From a checkpoint of a small transformer trained on Wikipedia: 15 layers, vocabulary 8192.
Each number is 128 + 24 x the weight over its row's rms, rounded and kept within 0 to 255. Layers, rows and columns count from 0. The size above them is the row's rms in percent of the matrix's.

# layer 10 MLP gate, 576x224, rms 0.07, rows 521-541, columns 0-111
size [102  89 103 101 102 101  95  96 100  98 101  99 102 101 106 107 108 101  90 100  96]
[[112 137 145 139 141 120 130 149 141 180 132 118  97 145 111 136 145 166 135 166  92 120 194 110  75 146 124 132 203 123 160 159 127 114 160 136  93 124 109 111 138 132 131 107 100  61 143 150 137 148 144 166 139 125 117 113 124 145 161  97 130  90 187 158 153 114 135 140 134 133 151 135  89  74 141 142 120 124  96 107 147 121 123 161 149 139 184 121 140 180 115 131 131 148 147 154 125 120 166 111  92  89  89 160 114 103 111 125 140 172 108  99]
 [142 155 153 111 172 135 145 147  95 227 129 107 137 127 107  98 131 134  84 102 106 161 118 176  71  95  96 158 135 117 133 122 125 116 184  93 156  85 101 146 146 106 163 116 111 131 153 145 144 144 118 134 133 128 140 123 133  81 147 129 104 137 129 124 100 118 161 154 142 121 116 102 133 108 175 128 136 118 104  82 121 121 162 120 137 129 140 134 154 122 186 102 150 143 135 132 110 119 131  91 111 106 121 136 139 147 133 149 154  97 117 135]
 [ 96 115 147 147 138 144 147 140 136 157 125 114 113 101  94 114 146 150 172 134 131 138 144 112 134 143 129 150 146  89 146 154 130 112 116 173 121 111 123 158 141 145 149 164 100 132 108 162  97 123 117 131 113 102 161 142 145  97 153  99 142 128 163 120 103 108 159 128 127 137 136 132 126 141 158 131 115 132 149 148 127  93 162 127 103 120  85 141 100 147 115 152 119 108 153 120 103 126 116 107 130 157 125 137 152 133  83 112 119 114 133  86]
 [106 129 104 123 176 147 128 106 128 142 121 173 129 111 137 118 144 143 120 104 118 168 130 136  98 112 131 165 116 133 148 124 154 110 121 105 107 156  97 146 154 127 111 130  79  69 123 156 165 147 153 182 105 112  91 111 159 114 166  97 114 155 152 120 108 136 130  96  81  99 129 122 136 123 130 115 134 142 138 106 106 137  88  99 114 141 147 127  83 161 128  91 146 147 113  82 151 169 167 122 104 111 153 197 105 106  78 145 123 122 139  90]
 [142 113 139 132 172 130 149  93 144  95 138 149 133 120 140 157 124 116 114 160 110 121 150 130 145 113 136 148 113 117 180  96 146 130 120 200 113  77 131  89 133 169 138 137 132 157 140 110 132 148 153  94 134 111 189 133 155 121  81 129 126 139  83 150 141 119 151 140 120 157 127 108 127 100 105 112 162 144 143 163 129 139 105 140  95 129 113 133 134 130 148 154 132 142  82  95 118 125 116 160 148 161  92 156 146 149 163  83 185  89 113 102]
 [159 115  97 143 120 135 183 153 165  91 153 126 113 142 112 122 182 105  81 113 123 102 113 174 130 158 116  87 134 177 137  88 152 120  99 129 116 134 107 205 120 136 123 138 161 179 122 101 123 112 118 118 141 178 159 151 145 142 130 136 139 119 104 107 123 134 132 124 147 123 128 133 115 119 176 129 174 150 108 117  87 110  75 120 148 118 122 109 152 118  99 101 145 130 159 116 130 132 142 107 132 128  90 116 109 130 105 129 131  98 118 153]
 [128 142 139 112 140 125 136  98 115 146 134 143 148 119 134 143 114 125 114 134  74 106 119 144 129 113 120 172 148 118 132 153 126 111 118 172 112 134 156 112 122 149 112 133 137 146 164 123  97 127 128 143 139 100 164 133 115 139 141 113  93  65 137 107  97 108 157 124 133  94 105 145 139  85 107 113 159 163 131 141 143 174 113 144 113 108 153  92 122 141  91 118 106 100 107  90 100 136 139 116 135 105 152 155 119 128 127  64 136  75 155 113]
 [147 125 129 138 168 132 105 127 122 104 144 121 182 124  71 175 101 140 113 135 126 129 145 115 129  97 104  93 149 130 149 147 115 117 121 155 106 169 150 115 113 137 106 159 112 161 120 141 141 121  44 147  97 103 142 124 115 102 159 159 143 152 155  90 185 120 115 160 119 109 143 156 129 102 163  92 151 143 100 112 162 152 142 109 107  86 133 108 148 146 119 108 125 152 121  98 145 171 145 105 136 119 168 130 121 167 126  90 119  84  89 114]
 [ 99 148 126 129 135 134 189 117 152  73 128 156  93 101 124 162 169 115 149 159 136 146 124 114 154 133 163 139  78 104 164 128 162 126 138 166  73 103 145 138 155 159 127 144 114 124 114 109 124 160 108  92 116 126 134 136 160 118 146 102 118 135 125  96 126 129 150 120 119 154 122  90 164  83 105 107 108 131 148 123 132 116 105 126 124 128 152 107 165  99 134 114 132 106 105 100 126 141 133 119 113  92 153  99 103  93 121 100 125 180  76 143]
 [180 138 131 160 170 134  97 130 123  88 175 157 133 123 144 178 148 128 141 142 109 127 101  69 114 108 120 176 133 152 153  76 152 156 157 149 123 159 159 124 103 108 133 145  98 148 145 108 112 125 119 119 157 125 146  92 102 141  95 124 140  98  94 125 138 136 100 149 161 131 153 151 102 142  96 124 122  64 108 136 154 155 153 175 142 124 141 125 122 125 125 107 120 138 117 108  95 135 114  77  99 118 121 128 116 118 102 156 137 128  75  92]
 [148 141  91 120 105 133  76 141 138  94 107 110  72 160 123 101 125 129 151 103 112 102 135 105 116 124 149 105 104 119 165 101  78  84 178 124  95 135  99 126 143 162 167 132 134 135 155 117 134 151 132 149 153 154 105 108 126 130 152  99 134 114 186 108 142 126 126  95 105 161 136  91 118 136  91 177 126  88 161 131  84 141 143 142 172 149 138 141 148 128 168 121  91 106 117 166 146  96 113 134 185 110 130 106 112 108 118 120 130 135 121 189]
 [124  84 114 156 107 144 112 102 162 141 133 114 100  96 113 120 114 118 112 146 143 191 139 113 164 107 138 155 136 135 156 137 164 135 116 142  96 134 169  87 158 169 139 176 106 123 149 104 125  86 134 153  98  85 102 107 127 158 122 127 147 130 174 126 155 115 157 117 140 144 149 136  81 135 145 149 126 152 101 136  98 118 115 109 167 107 186 108 115 126  83  59 117 101 145  86 132  98 141 114 157  82 130 164 120 125 125  68 138 142 158 131]
 [ 76 103 141 148 149 118 139 144 139 126 164 148 101 113 104 159 125 141 139 156 120 122 152  94 139 132  89 181 143 109 123  98 110 174 119 141 124 124 174 132 143 137 107 131 163  85 106 134 136 130 143 123 141 108 141 178 153 113 119 130 136 137 168 150 128 116 132 116  75 141 123 140 111 138 109 111  66  74 127 135 145 148 135 123 152 144 147 108  76 131 110 121 130 110 125 116 105 139 152 114 103 126 149  90 160 108 128  99  93 106  76 148]
 [105 114 123 124 111 145 120 139  90 146 121 138 123  68 155 129 134 144 107 115  90 126 134 154 173 101  98  73 156 120 141 154 120 145  94 136 132 149  73 122 153 173 113 152 169 107  83 125 119 167 131 165 127 105 113 130 120 140 172 150  98  91 118  93 101 140 155 126 125 133 128 101 131 145 148 118 112 150 151 171 141 154 155 101 133 123 150 136  88 143  98 125 133 129  98 128 136 150 176 112 108 104 143 137 148 102 113 162 153 175 138 167]
 [ 99 137 132 138 141  99 153 172 114 171 150 143 116  82 132 133 131 127 156 148 157 134  98 135 104  76 105 122 156 135 117 124 140  97 141 163 121 110 124 100 133 122 164 141 131 148 136 105 130  97 101 121 143 141 131 112 109 171 133 144 138 114  88 153 161 133 149 151 106 130 165 147 123  99  97 166 182 105 125 122 111 125 134 121 154  95 114 169 160 136 183 140  96 115 153  75  97 117 149 144 135 157  83 105 118 119 159 154 125 116 127 163]
 [173  96 122 122 120 129 131 132 124 140 114 110 133 111  87 146 144 119 133 104 148 146 136 187 134 104 112 158 122 116 160 140 175 141  80 140 125 102  72 119 108 124 146 150 111 130 101 124 159  99 120 169 114 118 113 105 117 115 132 148 143 135 133 138 106 100 171 101 119 112 120 131  93 154 117 142 162  98 132 210 156 188 112 100  99 147 156 141 126 103 109 118 144 138 121 134  79 128 123 137 146 134 113 117  82 144 100 127 143  92  96 121]
 [127 122 120 151  86 123 165 106 144 107 168 126 153 139 127 141  75 183 111  73  94 142 164 129 163 148 177 111 137 118 108 112 121 119 145 132 165 120 114 117 132  96 135 114 133 125  97 148 134 151 123 165  91 147 121 142 109 125 110 159 128 134 133 128 147 161 133 142 114 121 124 119 134 161 131 105 144  80 151 181  94 106  99  89 168 124 164 160 162 147 110 179 118 123 125 118 119 142 119  73 157 102  97 125  98 166 129 111 128 100 125 143]
 [129 127  52 118 135 157 143 108 134 111 139 149 132  99  96 149 102 131 186 114 143 157 144 144 146 125 170 120 103 135 141 121  82 134 171 108 155 131  94  99 158 162 138 119 151 138 140  87 173 122 174 128 145 126 101 123 131  99 114 146 142 114 144 167 112 142 123 138 171 145  53 100 154 160 134 128  99 111 150 110 115 141 130 143 119 113 122 131  99 122 148 136 115 126 111 154 102 137 190 145 159 128 111 155 140 145 113 116 104 138 131 151]
 [133 150 114 126 118 162  93 129 120 125 131 136  82 139 101 132 118 169 145 137 152 104 142 160 125 128 145 155 154 119 133 139 131 154 141 113 129  85  91 132 158 158 169 128  56 161  81 109 155  86 122  99  97 149 172 106 137 113 100 128 120 143 145 161 132 164 118 167 115 163 149 138 127  86  97 136 106 134 142 122 124 122 137 166 169 120 144 172 151  97 118 135 122 143  82 107 124 121 120 105  75  88 130  67 152 127 126 123 179 122 118 153]
 [149 180 106  93 102 106  97 131 132  76 158  68 107 162 116 125 137 107 131  90  95 154 121 153 127  76 116 145 112 130 139 134 128 141 152 151 168 132 107 119 140 152 139 127 114 135 110 123 120 154  75 109 127 142 141 112 119 133 139 158 124 151  77 171 130 138 167 150 128 119 145 114 134 127 136 130 149 134 115 127  99 148 125  67 130 137 134 101 103 123 140 128 134  98 134  95 145 114  78 119 119 136 135 139 149 104  91 104 119 111 159 132]
 [125 105 157 148 152 148 108 133 118 127 116 121 100 121 127 132 178 128 149 131 166 128 115 162  94 135 109 156 104 111 100 109 139 127 133 125 131 141 104  93 136  86 113 103 118 126 174 185 124 127 116 106 134 132 105 156  58 111 110 115  98 134 154 124 142 156  90 130 146 118  89  79  85 142 137 131 173 165  87 163 161 141 156  88 117 104 112 128 121  79 152 123 139 182 148 122 152 120 114 101 154 139  93 141 152 134 131 146 102 112 158 169]]
# layer 10 MLP up, 576x224, rms 0.075, rows 521-541, columns 0-111
size [ 95  91 103 100 101 102 105  95  97  96  94 103 112  94 105 110 102 106  92 101 102]
[[126 143 169 116 105 105 106 157 140 130 117 125 140 151 168 124 122 120  87 158 143 141 101 158 115 133 104 106 103  98 125 135 119 115 181 142 158 123 157 106 121 122 146 142 124 173 127 125 130 118 139 116 132 102 145 130 133 135 105 129 180 181 144 154 133 130 138  96  79 110 129  94 119 102 141 132 164 134 137 119 155  88 105 144  90 146 115 120 100 146 131 133 112 154 136 108 195 137 153 172 139 125 143 144 116 120  92 126 147 162 130 142]
 [107 106 139 122 182 216 119 164 160 144 137 125 149  96 137 144 132 114 155 156  96 122 133 119  97 117 140 131 158 155 116  79 146 143 125 135  72 112 110 124 100  97 106 122 143 129 119 100 121 143 124 122 133 120 170 126 130 178 168 132  97 107 129 149 143 117 133 150 120 129  88 106  69 152 140 151 102 116 159 145 148  93 100 131  96 144  97 146 135 140 149  86 129 132 118 127 161 165 177  96  81 141 132 140 126 161 160 150  93 130 121 141]
 [ 96  97  93 117  96  95 180 142 135  97 157 151 147 119 116 132 127 119 159 178 166 120 141 157 125 150 176 142 104 107 148 139 165 126 126 106 104 124 146 160 138 139  95  87 109 111 137 105  96 139  63 149 150 139 123 147 113 135 140 123 105 126 140 164 161 161  95 113  96 108 121 153 139 100 101 138 128 177  82 130 149 120 109 129 104 117 157 115  80 135 120 166  97 141 133 136 103 133 113 101  74 133 158 108 133 122 134 135  93 103 134  64]
 [139 146 102 109 166 100  94 111 125 130 130 126 148 132 198 138 144 109 154 119 161 115 151 106 111  83 122 129 114 131 142 102 110 154 136 126 141 115 139 147  77  71 105 138  99 113 113 171  99 129 137 114 147  75 135 160 100 129 172 105 101 123 143 101 133 129 137 108 134 169  95 142 102 123  86  85 131 120 113  94 106 137 118 143 129 122 103 169 158 151 145  93  88 116  79 148 119 136 137 114 131 173 104 143  90 114  93  89 105 112 159 118]
 [157 165 102 135 159 137 150 125 145 132 154 163 108 126 141 127  95 155 110 134  89 111 108 132 101 134 106 133 143 122 178 137 117 128 126 122 141 159 142 156 163 134 131 126 139 161 156 152 139 147 133 121 129 151 159 139 149 103 149 135 148 137 117 115 141  69 120 102 130 144 120 103 119 107 153 170 139 109 122 129  95 106 136 152 119 113  70 123  72 128 118 105 117 103 135 137 112 127 143 118 166 113 103 162 109 102 140 173  79 126 125 113]
 [183 118 101 108 102 120 114 120 121 119 114 105 164 118 140 139 135 128  88 115 140 151 142 164 188 135 133 146 123 156 115 190 120 161 122 155 121 111 156 133 150 151  85 149 147 122 145 125 137 159  75 112 103 119 144 105 115 160 123 102 128 146  95 147 120 143  95 150 137 144 118  90 129 124 110  81 107 168 138 175 125 105 126 140 123 148 130 125 139 108 133 134 190 170 175 124  97 117 180 138 143 132 129 139 114 149 116 127 110 116 108 139]
 [115 124 143 145 125 174 120  99 127 134 134 139 125  95  85 191 126 119 130 134 150 129 123 130 120 149 116 103 118 112  99 110 138  88 150  68 140 126 124 117 109 134 160 164 155 171 148 112 127 125 111  98 195 153 135 106 110  93 153  92 111 166 133 165 113 153 131 140 123 124 184  98 147 139 127 129 197  95 180 118 160 124 132  89 123 136 110 134 118 141 115 113 123 117 159 126 130 123 126 124 115 166  85 107 188 133 148 128 137 187 132 125]
 [124 103  75 122 153 126 157 139 156 140 123  68 122 138  80 124 152 118 124 134 195 179  83 115 122 124  98 143 168 113 143 114 153 132 143 153 133 109 132 156 153 137 130 130 137 137 134 144 114 160 148 123 145 150 149 157 141 116 104 120 151 122 149 150 119 198  74  91 122  75 165 145 135 152 132 161 153 106  72 134 133  97 131  82  84 130 113 118 169 149 133 141 129 133 109  98 115  98 105 148 114 131 119 126 158 154 147 145 124 135 169 165]
 [110 118 138 132 132 114 119 122 137 133 100 127 132 113  99 173 116 143  93 139 126 129  97 128 151 109 129 132 108 139 122  93 145 108 136 132 126 130 147 173 169 144 118 138 110 120 138 135 165 105 123 114 150 127 127 106  86  96 140  82  99 168 133  82 122 152 125 131 158 133 131 158 105 149 117 165 133 156 139  96 127 149 159 112 114 142 101  71 140  93 159 126 130 110 161 156 152 144 143 141 130 151 136 121 166 129 126 165 149 134 178 131]
 [127 107  78 118 117 132 151 138 118 132 117 142 106  76 148  85 138 114 155 150 137 121 174 142 100 133 143 125 124 111 158 133 110 108 142 119 104 152 128 143 139 120 124 130  93 140 125 177 116 171  85 149 107 119 137 143 111 153  75 159 113 137 141 160 140 144 121 102 165 192 178 154 149 110 150  92  95 138 129 112 121 133 131 167 118 127 122 122 171 146 124 149 116 144  72 127 115 119 147 153 158 125 104 146 123 114 120 132 103 128 113 133]
 [ 93  87 135 110  91 107 129 152 171 142 142 133 144 134  59 135 111 169 134  88 129 114 142 148 141 113 119 133 146 111 159  75 145 147  79  96 129 190 170 110 131 147 123 149 117 107 127 142 125 139 126  85 141 135 173 163 119 140 103 169 165 123 106 119 121 104 172  91 113 125 119 149 117 120 133 119 132 191 154 174  71  92  98 148  90 102 146  95 160 157 107 134 140 138 133 117 133 108 112  92 130 149 151  87 136 100 116 141 140 150 137 151]
 [148 119 143 116 140 139  98 139 109 138 122 155 130 127 119 140 134 120 116  84 105 114 153 135 192 129 154 160 109 138 148 126 124 136 121 140 175 142 123 107 115 112 128  89 116 102 136 128 132 146 129 132  89 124 110 168  97 129 125 131 106 132 130 144 156 153 124 123 139  71  88 128 126 135 150 131 150 135  96 166 120 162 156 109 120 127 115 139  75 104 115 148 111 111 143 134 124 106 143 107 109 155  92 136 138 151 133 170  95 102 138 161]
 [148 117 105 144 147  96 122 112 117  90 151 191 145 112 116 120 149  95  85  78 155 125 129 111 146 121 140 165 129 144 133 132 156 160 118 132 131 115 116 118 163  61 126  85 177 138 146 142 147 154 164 137 101 136 122 174 103 128  81 127 129 103 151 129 103 129 121 117 114 132 144 107 118 121 111 128 117 153 121 152 140  89 152 147 129 118 130 159  90 129 192 158 126 131 130 136 150 119 114 152  50  99 118 142 135 153 116 134 154 144 125  57]
 [159 124 150 105 135 116  65 113 111 107 107  98  94 173 124 167 179 136 137 163 108 149 129 122 125 128 121 132  88 129 188 105 137 156 158 171 130 158 118 134 116 140 109 106 147 132 118 118 149 148 163  64 158 174 142  95 115 161 124 128  83  90 124 133 144 134  75 118 150 151 101 137 111 166 156 135 160 130  93 131 177 119 153 123  97 111 120 124 127 132 120  80 141 138 141 121  55 155 139 101 125 102 166 111 103 120  90 142 135 172 147 134]
 [111  64 151  98 126 121 130 131 106 126 135 117 139 100 116 177 125 137 126 177 147 118 132 117 140 159 132 117 140 154 146 101 128 127 120 115 105 160 121 112 132  83 133 135 114 130 152 123 148 135  99 125 104 107 146 122  87 155 102 154 128 106 106 158 104 141 112 144 116 129 104 108 132 149 122 125  98 140 116 138 143 149  75 121  77  96 155 135 127 138 129 108 185 105  82 147 118  87 129 122 170  80 158 120 115 172 104 117 142 138 106 141]
 [122 107 114 130 108 165 132 138 119 160 137 138 113 136 128  79  90 138 130 174 105 137 161 154 150 173 106 141 117 111 119 125 112 125 121 107 125 162 132  93 132 129  99 130 156 136 119  80 152 128 148 140 133 120 148  94 129 137 167 110 174 145 145 103  88 132 117 127 101 136 123 113 104 155 158 162 131 118 135 137  96 142 137  75 119 145 112 125 138 128 146 173 123 104 107 174 160 151 142 122 147 147 148 135 143 137  86 158 115  96 107  94]
 [106 116 110 133 104 132  84 131 112 146 138 164 128 148 156  75 105 119 123 103 120 139 176 149 116  72 137  96 131 142 128 154 157 133 134  95 120 112 139 136 148  81 129 116  70 167 131 131 174 133 103 128 119 133 120 101 115 143 132 127 133 139  77 137 168  98 132 153 115 120 150 131 128 138 135 137 154 114 148 120 145 146 138 143 167  99 175 177 117 132 152 138 128  92 206 144 131 115 122  85 178 160 140 178  87 146 112 135 137  97  89 124]
 [ 68 104 112 141 154  89 130 126 132 134 135 130 160 120 128 141 124 178 119 158 142 132 101  96 155  98 101 116 135 102 101 106 182 126 111 138 134 140 140 141 138 110 123 111 145 171 150 141 132 132 142 123 138 139 148 125 115 136 144 148 154 115 122 131 127 111 117 101  97  57 166  90  95  86 122 103 133 115 104 136 133 107 124 130 128  95  79 125 125 128 105 136 103 132 128 129 115 107 143 143 127 152  70  87 148 141 130 167 151 150 128 109]
 [126 148 138 190 161 108 141 112 144  69 114  97 152 151 160 129 113  90 103 158 113 127 119 138  60 121 144 130 167 140 127 107 121 153 148 103 107 116 147 111 172  89 108 110 128 117 114 136 103 144 110 122 138 110 129 153 109 143  83 124 115 100 118 168 114 112 154 132 152 141 133 106 100 106 111  84 131 164 126 153 104 128 187  81 145 108 100 118 128 130 158 120 138 119 110 137 117 118 117 113 128 157 143 117  86 149 147  97 166 123 112 141]
 [126 131 165 108 127 152 138 125 176 171 166  51 128 117 123 136 140 108 104 122 181 148  97 126 136 131 126  97 142 127 114  81  96 154 131 149 143 112 124 143 119  97  93 139 139 164 103 120 134 140 141 156 114 119 113 132 149 124 152 133 137 118 127 116 101 109 142 145 116 110 151 153 141 148 124 127 106 149 140 124 122 102 104 137 134 123  93 102 177 131 129 127 159 111 118 158 125 158  98 156 115 161 109 100 112  83 109 151 157 143 123 160]
 [156 114 132 165  57 118 109 125 133  82  92  77 141  86 125 106  73 105 133 137 129 139 139 139 194 120 106 104 127 112 126  98 134 132 119 154 128 114 119 165 169 130 160 113 118 113 140 159 114 128 163 115 108 129 130 179 171 146 146 149 109 112 125 124 148 167  73 162 116 145 127 131 124 103 136 121 124 119 136 187 127 125 134 130 155 143 138 131  58 122 132 122 114 103 114 138 122 117 111 139 129 112 136 128 136 109 137 150 103 144 115 133]]
# layer 10 MLP down (transposed), 576x224, rms 0.044, rows 521-540, columns 0-111
size [ 94  98 101  94 103  98 101  96  96 100  99 100 103  95 104 108 101 103  94 101]
[[ 98 104 130 131 153 142 116 109  99 177 142 137  81  96 107 130 154 156 138 107 135 141 143 147 154 154  75 101 171 140 117 118 152 108  88 150 142 113 128 123 138 113  90 123 111  94 121  80 136  99 130 140 109 118 123  93 127 103 173  88 142 112 163 172 120 140 134 124 110 114 127 129 125 102 123 120 136 132 101 136 126 119  71  94 137 165 144 120 130 141 161 138 139  96 140 108 123 117 123  85  95 124 107 113 151 131 126 110 151 110 135 131]
 [140 136 104 127 108  85 116 103 145  92  97 151 126 128 116 126  73 137 138  93 177 138 132 142 177 122 130 116  98  93 147 154 122 101  83 144 129 142 149 120 105 153 107 145 124 143 140 114 126 132 116 122 158 145  88 115 139 102 107 132 169 140 139 141 130 121 119  81 146 111 129 141 141 130  58 124 162 174 122 125 128 187 106 127 141 119 135 107 134  87 114 163 190  88 154 113  96 138 144 160 119 142 120 120  89  92 124  67 132 135 115 142]
 [142 110 107 117 127 159 125 151 142 167 125  96 169 122 137 104 161 145 147 107 101 122  92 107 125 172 156 102 154 145 103 161 114 164 135 122 111 137  90  86 161 134 157 172 145 165 126 117 135 100 132 113 129 143 130 103 137 149 129 143 142 140 143 190 153 116  79 152 121  93  84 132 168 170 125 115 164 105 135  91 119 121 120 116 147 113 157 159 140 117  73 153 139 126 129 117 173 103 107  70 106 131 151 148 115 113 136 120 158 139 129 136]
 [121 139 101 149 129 159 129 115 131 128 124 151 162 115  86 134 117 175 158 152  96 146 145 119  99 133 164 102 140 109 141 128 163 146 103 112 119 128 148 150 167 169 157 164 153 150 114  97 159 104 163 117 109 131  94 109 152  99 111 149 157 134 109  86 117 178 120 122 124 137 137  91 125 121 121 158 177 118  82 131 143  99 151 140 129 141 174 110 103 149 107 129 104 140 128 126 149 118 139 148 141  88 123 147 144 132 194 177 159 156  66 138]
 [137 142 152 177 148 132 164 116 113  81 122 158 126 131 122 145 108 119 162 151 111 142 108 108  75 164 104 127 149 120 131 132 142 198 168 137 122 126 138 107 138 153 144 134 125 118 129  81  94 128 146 142 140  90 134  99 129  66 158 112 121  91 126 144 105 106 138 145 124 102 125 127 110 143 149 161 155 126 113 127 108 118  96 122 140 154 116 101 128 158  97 139 126 128 127  74 112  76 130 115 172 139 130 147 104 159 135 101 132 142 131 170]
 [125 119 177 137 137 128  89 106 148 148  95 124 158 161 106 101 143 150 144 103 171 100 107 151 114 127 106 153 149 142 143 142 171 122 132 121 113 118 158 144 121 124 121 136 159 152 117 137 160 160 110 169 123 129 134 150 143 175 158 139  99 161 119 127 113 145  96 135 137 143  92 116 125 133 172 154 138 110 186 144 157  98 153 113 137 121 130 144 132 107 102 115 122 144 169 150 144  98 135 135 138 118 133 110 136 110 149 137 142 141 144 115]
 [113 118 116 145 162 113 104 147 137 109 130 154 107 170 128  92 127  96 176 143 159 135 125 122 128 158 131 151 149 138 146 115 138 113 146 118 175 128 115 119 148  48 124 124 150 126 107 115 159 149 129 101 110 106  71  90 159 145 129 121 134 136 160 113 124 134 129 118 140 174 177 125  61 108 140 131 120 152 107 138 143 150 104 152 146 130 134 160 175 120 133 119 135 159 164 115 146 142 107 159 109 143  94  91 104 120 127 119 156 154 131 145]
 [104 134 178 122 102 154 106 109 107  98 115 136 138 155 140 100  96 120 121 118  53 119 161 148 146 137 140 150  88 138  76 135 129 156 150 107 132 142 129  98 127 102  97 116 135 122 120 108 140 149 118 131 138 104 124 140 112 134 150 179 114 124 130 116 182 101 129 150 104 127  98 120 160  98 141 118 115 115 177 154 126 169 128 107 140 136 142 126 109 132  96 131 123 110 125 117 129 153 113  77 158 123 121 134 113 159 111 103 137 140  89 128]
 [ 99 113 122 145 163 134 118 158 129 141 109 104  83 116 142 149 114  91 159 154 121  84 145 168 112 139  83 151 166 103  88 117  90 157 111 137 136 150 133 156 146 150 130 110  94 151 137 136 112 146 175 136 117 134 123 126 116 124 127 155 159 135 105 162 118 166 119 112 173 148 121 134 176 129 172 144 124 123 149 122 120 110 126 157 175 169 187  73 118 132 118 160 125  96  91 127 121 151 110 142 135 140 100 148 135 151 177 124 146 133 143  89]
 [106 180 137 120 117 143 136 105 133 145 124  96 185 116 152 130 101 123 124 124 145 141 115 163 122 143 124 140 123  93 104 134 112 135 114 148 163 123 138 176 152 123 123 130 161 106 114 171 186 146 111 126 109 135 136  85 121  86 108 136 124 124 160 132 139 181 156  81 129 146 102 133 153 112 155 127 138 154  98 173 104 135 121 109 140  95  85 165 143 136 185 138  84 162 132 123 124 146  82 172 120  83 118 137  92 105 137 103  89 115 137 166]
 [140 132 154  89 148 139 158  94  93 122 106 142 103 158 132 120 146 122  98 113 141 136 135 105 159 167 101 161  98 151 119 166  91 159 125 156 146 108 128 131 109  93 146 129 114  87 141 110 153 124 139 145 169 146 138 147 169 115 139 107 160 142 104 141 132 157 102 180 129 116 154 114 147 107 164  94 120 131 119  61 126 125 129 134 155 108 104 176  81 130 144 122 119 136 125 138 124 114 149  95 147 184 147 102 185 108 168 104 127 138 118 129]
 [ 81  91 129 115 128 121 164 115 115 145 133 109 122 148 146 160 102 129 109 142 110  88 105 101 142 124 134 123 116 131  90 162 141 128 131  96 121 115 151 177  97 147 106 158 175 135 102 109 147  99 104  98 153 103 118 136 110 131 151 167  98 135 146 118 120 145 158 116 128 155  77 172 128 129 134 148 165 130 108 132 125 176  99 105 134 149 162 132 113 134 138 138 154 103 165 143 140 113 143 157 129 123 117 136 141 107 118  72 168 130 143 142]
 [101 132 127 122 129 139 101 103 166 110 137 130 147 169 123 146 120  94 147 146 110 116 107 118 122 119 150 101 145 124 116 149 103 137 123 135  95 103 105 106 118 133 111  77  99 147 107 186 105 144 115 154 163 127 163 126  88 103  99 149 106 124 160  95 137 116 152 169 155  94  95 144 139 156 102  84 126 175 135 126 126  95 167 136 117 126 124 138 106 112 118 134 142 111 148 149 147 110 116 114 162 135 167 154 104 103 106 106 138 117 139  96]
 [ 75 141 131 116 130 138 146  87 135 162 121 144 145  89 161 107 173 130 107 114 144 120 129 152 181  74 110 144 145 131  94 127 115  74  81 111 143 121 102 126 112 156 123 168 125 109 137  89  72  91 151 135  84 136 126 124 147 106 160 105 116 124 104 124 121 105 142 119  92 110 170 125 143 154 119 119 123 157 108 172 110 115 135 171 145 162 144 135 109 151  92 125 149 151  81  90 136 109 109 135 116 129 117  89 147 119 154 145 141  95  86 168]
 [122 180 140 142 135 140 118 131 127 135 151 118 128 159 138  82 174 107 111  89 108 104 100 140 128  85 107 117 109 135 146 140 136 140 103 168 116 133 146  85 148 162  96 141 128 126 113 136  80 105 178 153 140 154  91 129 145 138 162 114 133 109 128 145 102 139 109 126 115  79 167 130 160  93 166 106 149 148 122 108 110 120 125 134 164 162 115 157 120  85 131 136 118 151 160 110  60 183 128 126 100 129 100 116 169 128 130 128 149  94 143 165]
 [125  88 134 136 150  64 169 152 129 133 112 122 113  98 105 128 142 113 114 139 118 170 110 143 152 171 178 134 115 159 116 129 120 182 126 123 104  73 117 101 122 130 110 140 144 112 140 140 137 111 131 142 141 105  63 135 104 141 121 170 115  60 102 127  98 133 115  98 136 136 149 120 110 127 141  84 158 126 120 137 138  96 170 127 150 130 114 139 114  86 140 168 123  97 100 138 148 140 148 129 135 126  78 176  68 133  86 132 111 126 126 174]
 [ 80 152 128 126 108 130 118  97 121 100 121 145  81 123 119 139 150 176 138 124 122 131 153 131 103 156 125  93 151 126 159 150 135 114 157 128 148 140 134 129 103 132 150 118 119 103 124 128 118  77 142 132 162 133 158 141 140 150 134 129 105 153 140 171  98  96 100 137 130 140 119 145 115 197 115 169 101  88 118  83 143 142 151 128 118 107  68 156  87 116 145 154 138 129 122 121 166 107 163 147  85 117 125 120 137 143 107 113 127 120 147 105]
 [ 64 101  96 106 141 109 139 106 108 116 121 123 154 117 159 126 143 123 123 146 127 141  71  99 153 126 133 162 158 157 122 113 162 144 130 137 103 145  91 175 135 159 139 165 126  97 140 142 111 185 157 113  88 113 131 120 151 123 146 140  91 100 119 114  91 107  98 156 146 114  85  66 115 125 102 143 165  73 130 146 143 135 120 167 169 139 103 117 107 125 147 148 184 146 113 139 149 143 107  87 171 106 110 170 136 169 141 116 133 159 109 127]
 [174 100 102  97 108 107 126 127  95 128 135 137 161 112 113 133 112 114 131 129 131  78  61 132 128 140 102 144 120 131 200 131 162 132 162 126 181 123 124 135  89 125 158 146 209 142 130 142 123 109 165 119 120 152 112 154 137 120 111  92 130 111 107 176 145 115  75 135  98 100 145  91 160 114 127 101 180 118 126 153 123 116  87 112 143 138 162 110 111 139 144 155 106 173  87  77 178 123 116 127 110 133 127 138 132 116 130 156 138 156 160 111]
 [115 117 121 131 104 142 140 153 123 124 153 108  91 117 131 116 117 157 157 169 101 132 125 103 110 186 116 166 165 136 142  62 150 113 126 140 107 102 161 191 127 106 123 159 159 117 128 105 136 149 121 153 106  92 174 115 120 134 127 127 105 125 152 131 122 104 123 149  95 168 137 130 150 133 142 131 144 158 122 128 153 138 129 156 132 103 163 113 119 134 121  98 140 162 132 110 126 146 111  88 149 143 121 102  89 106 118 133 165 109 116 138]]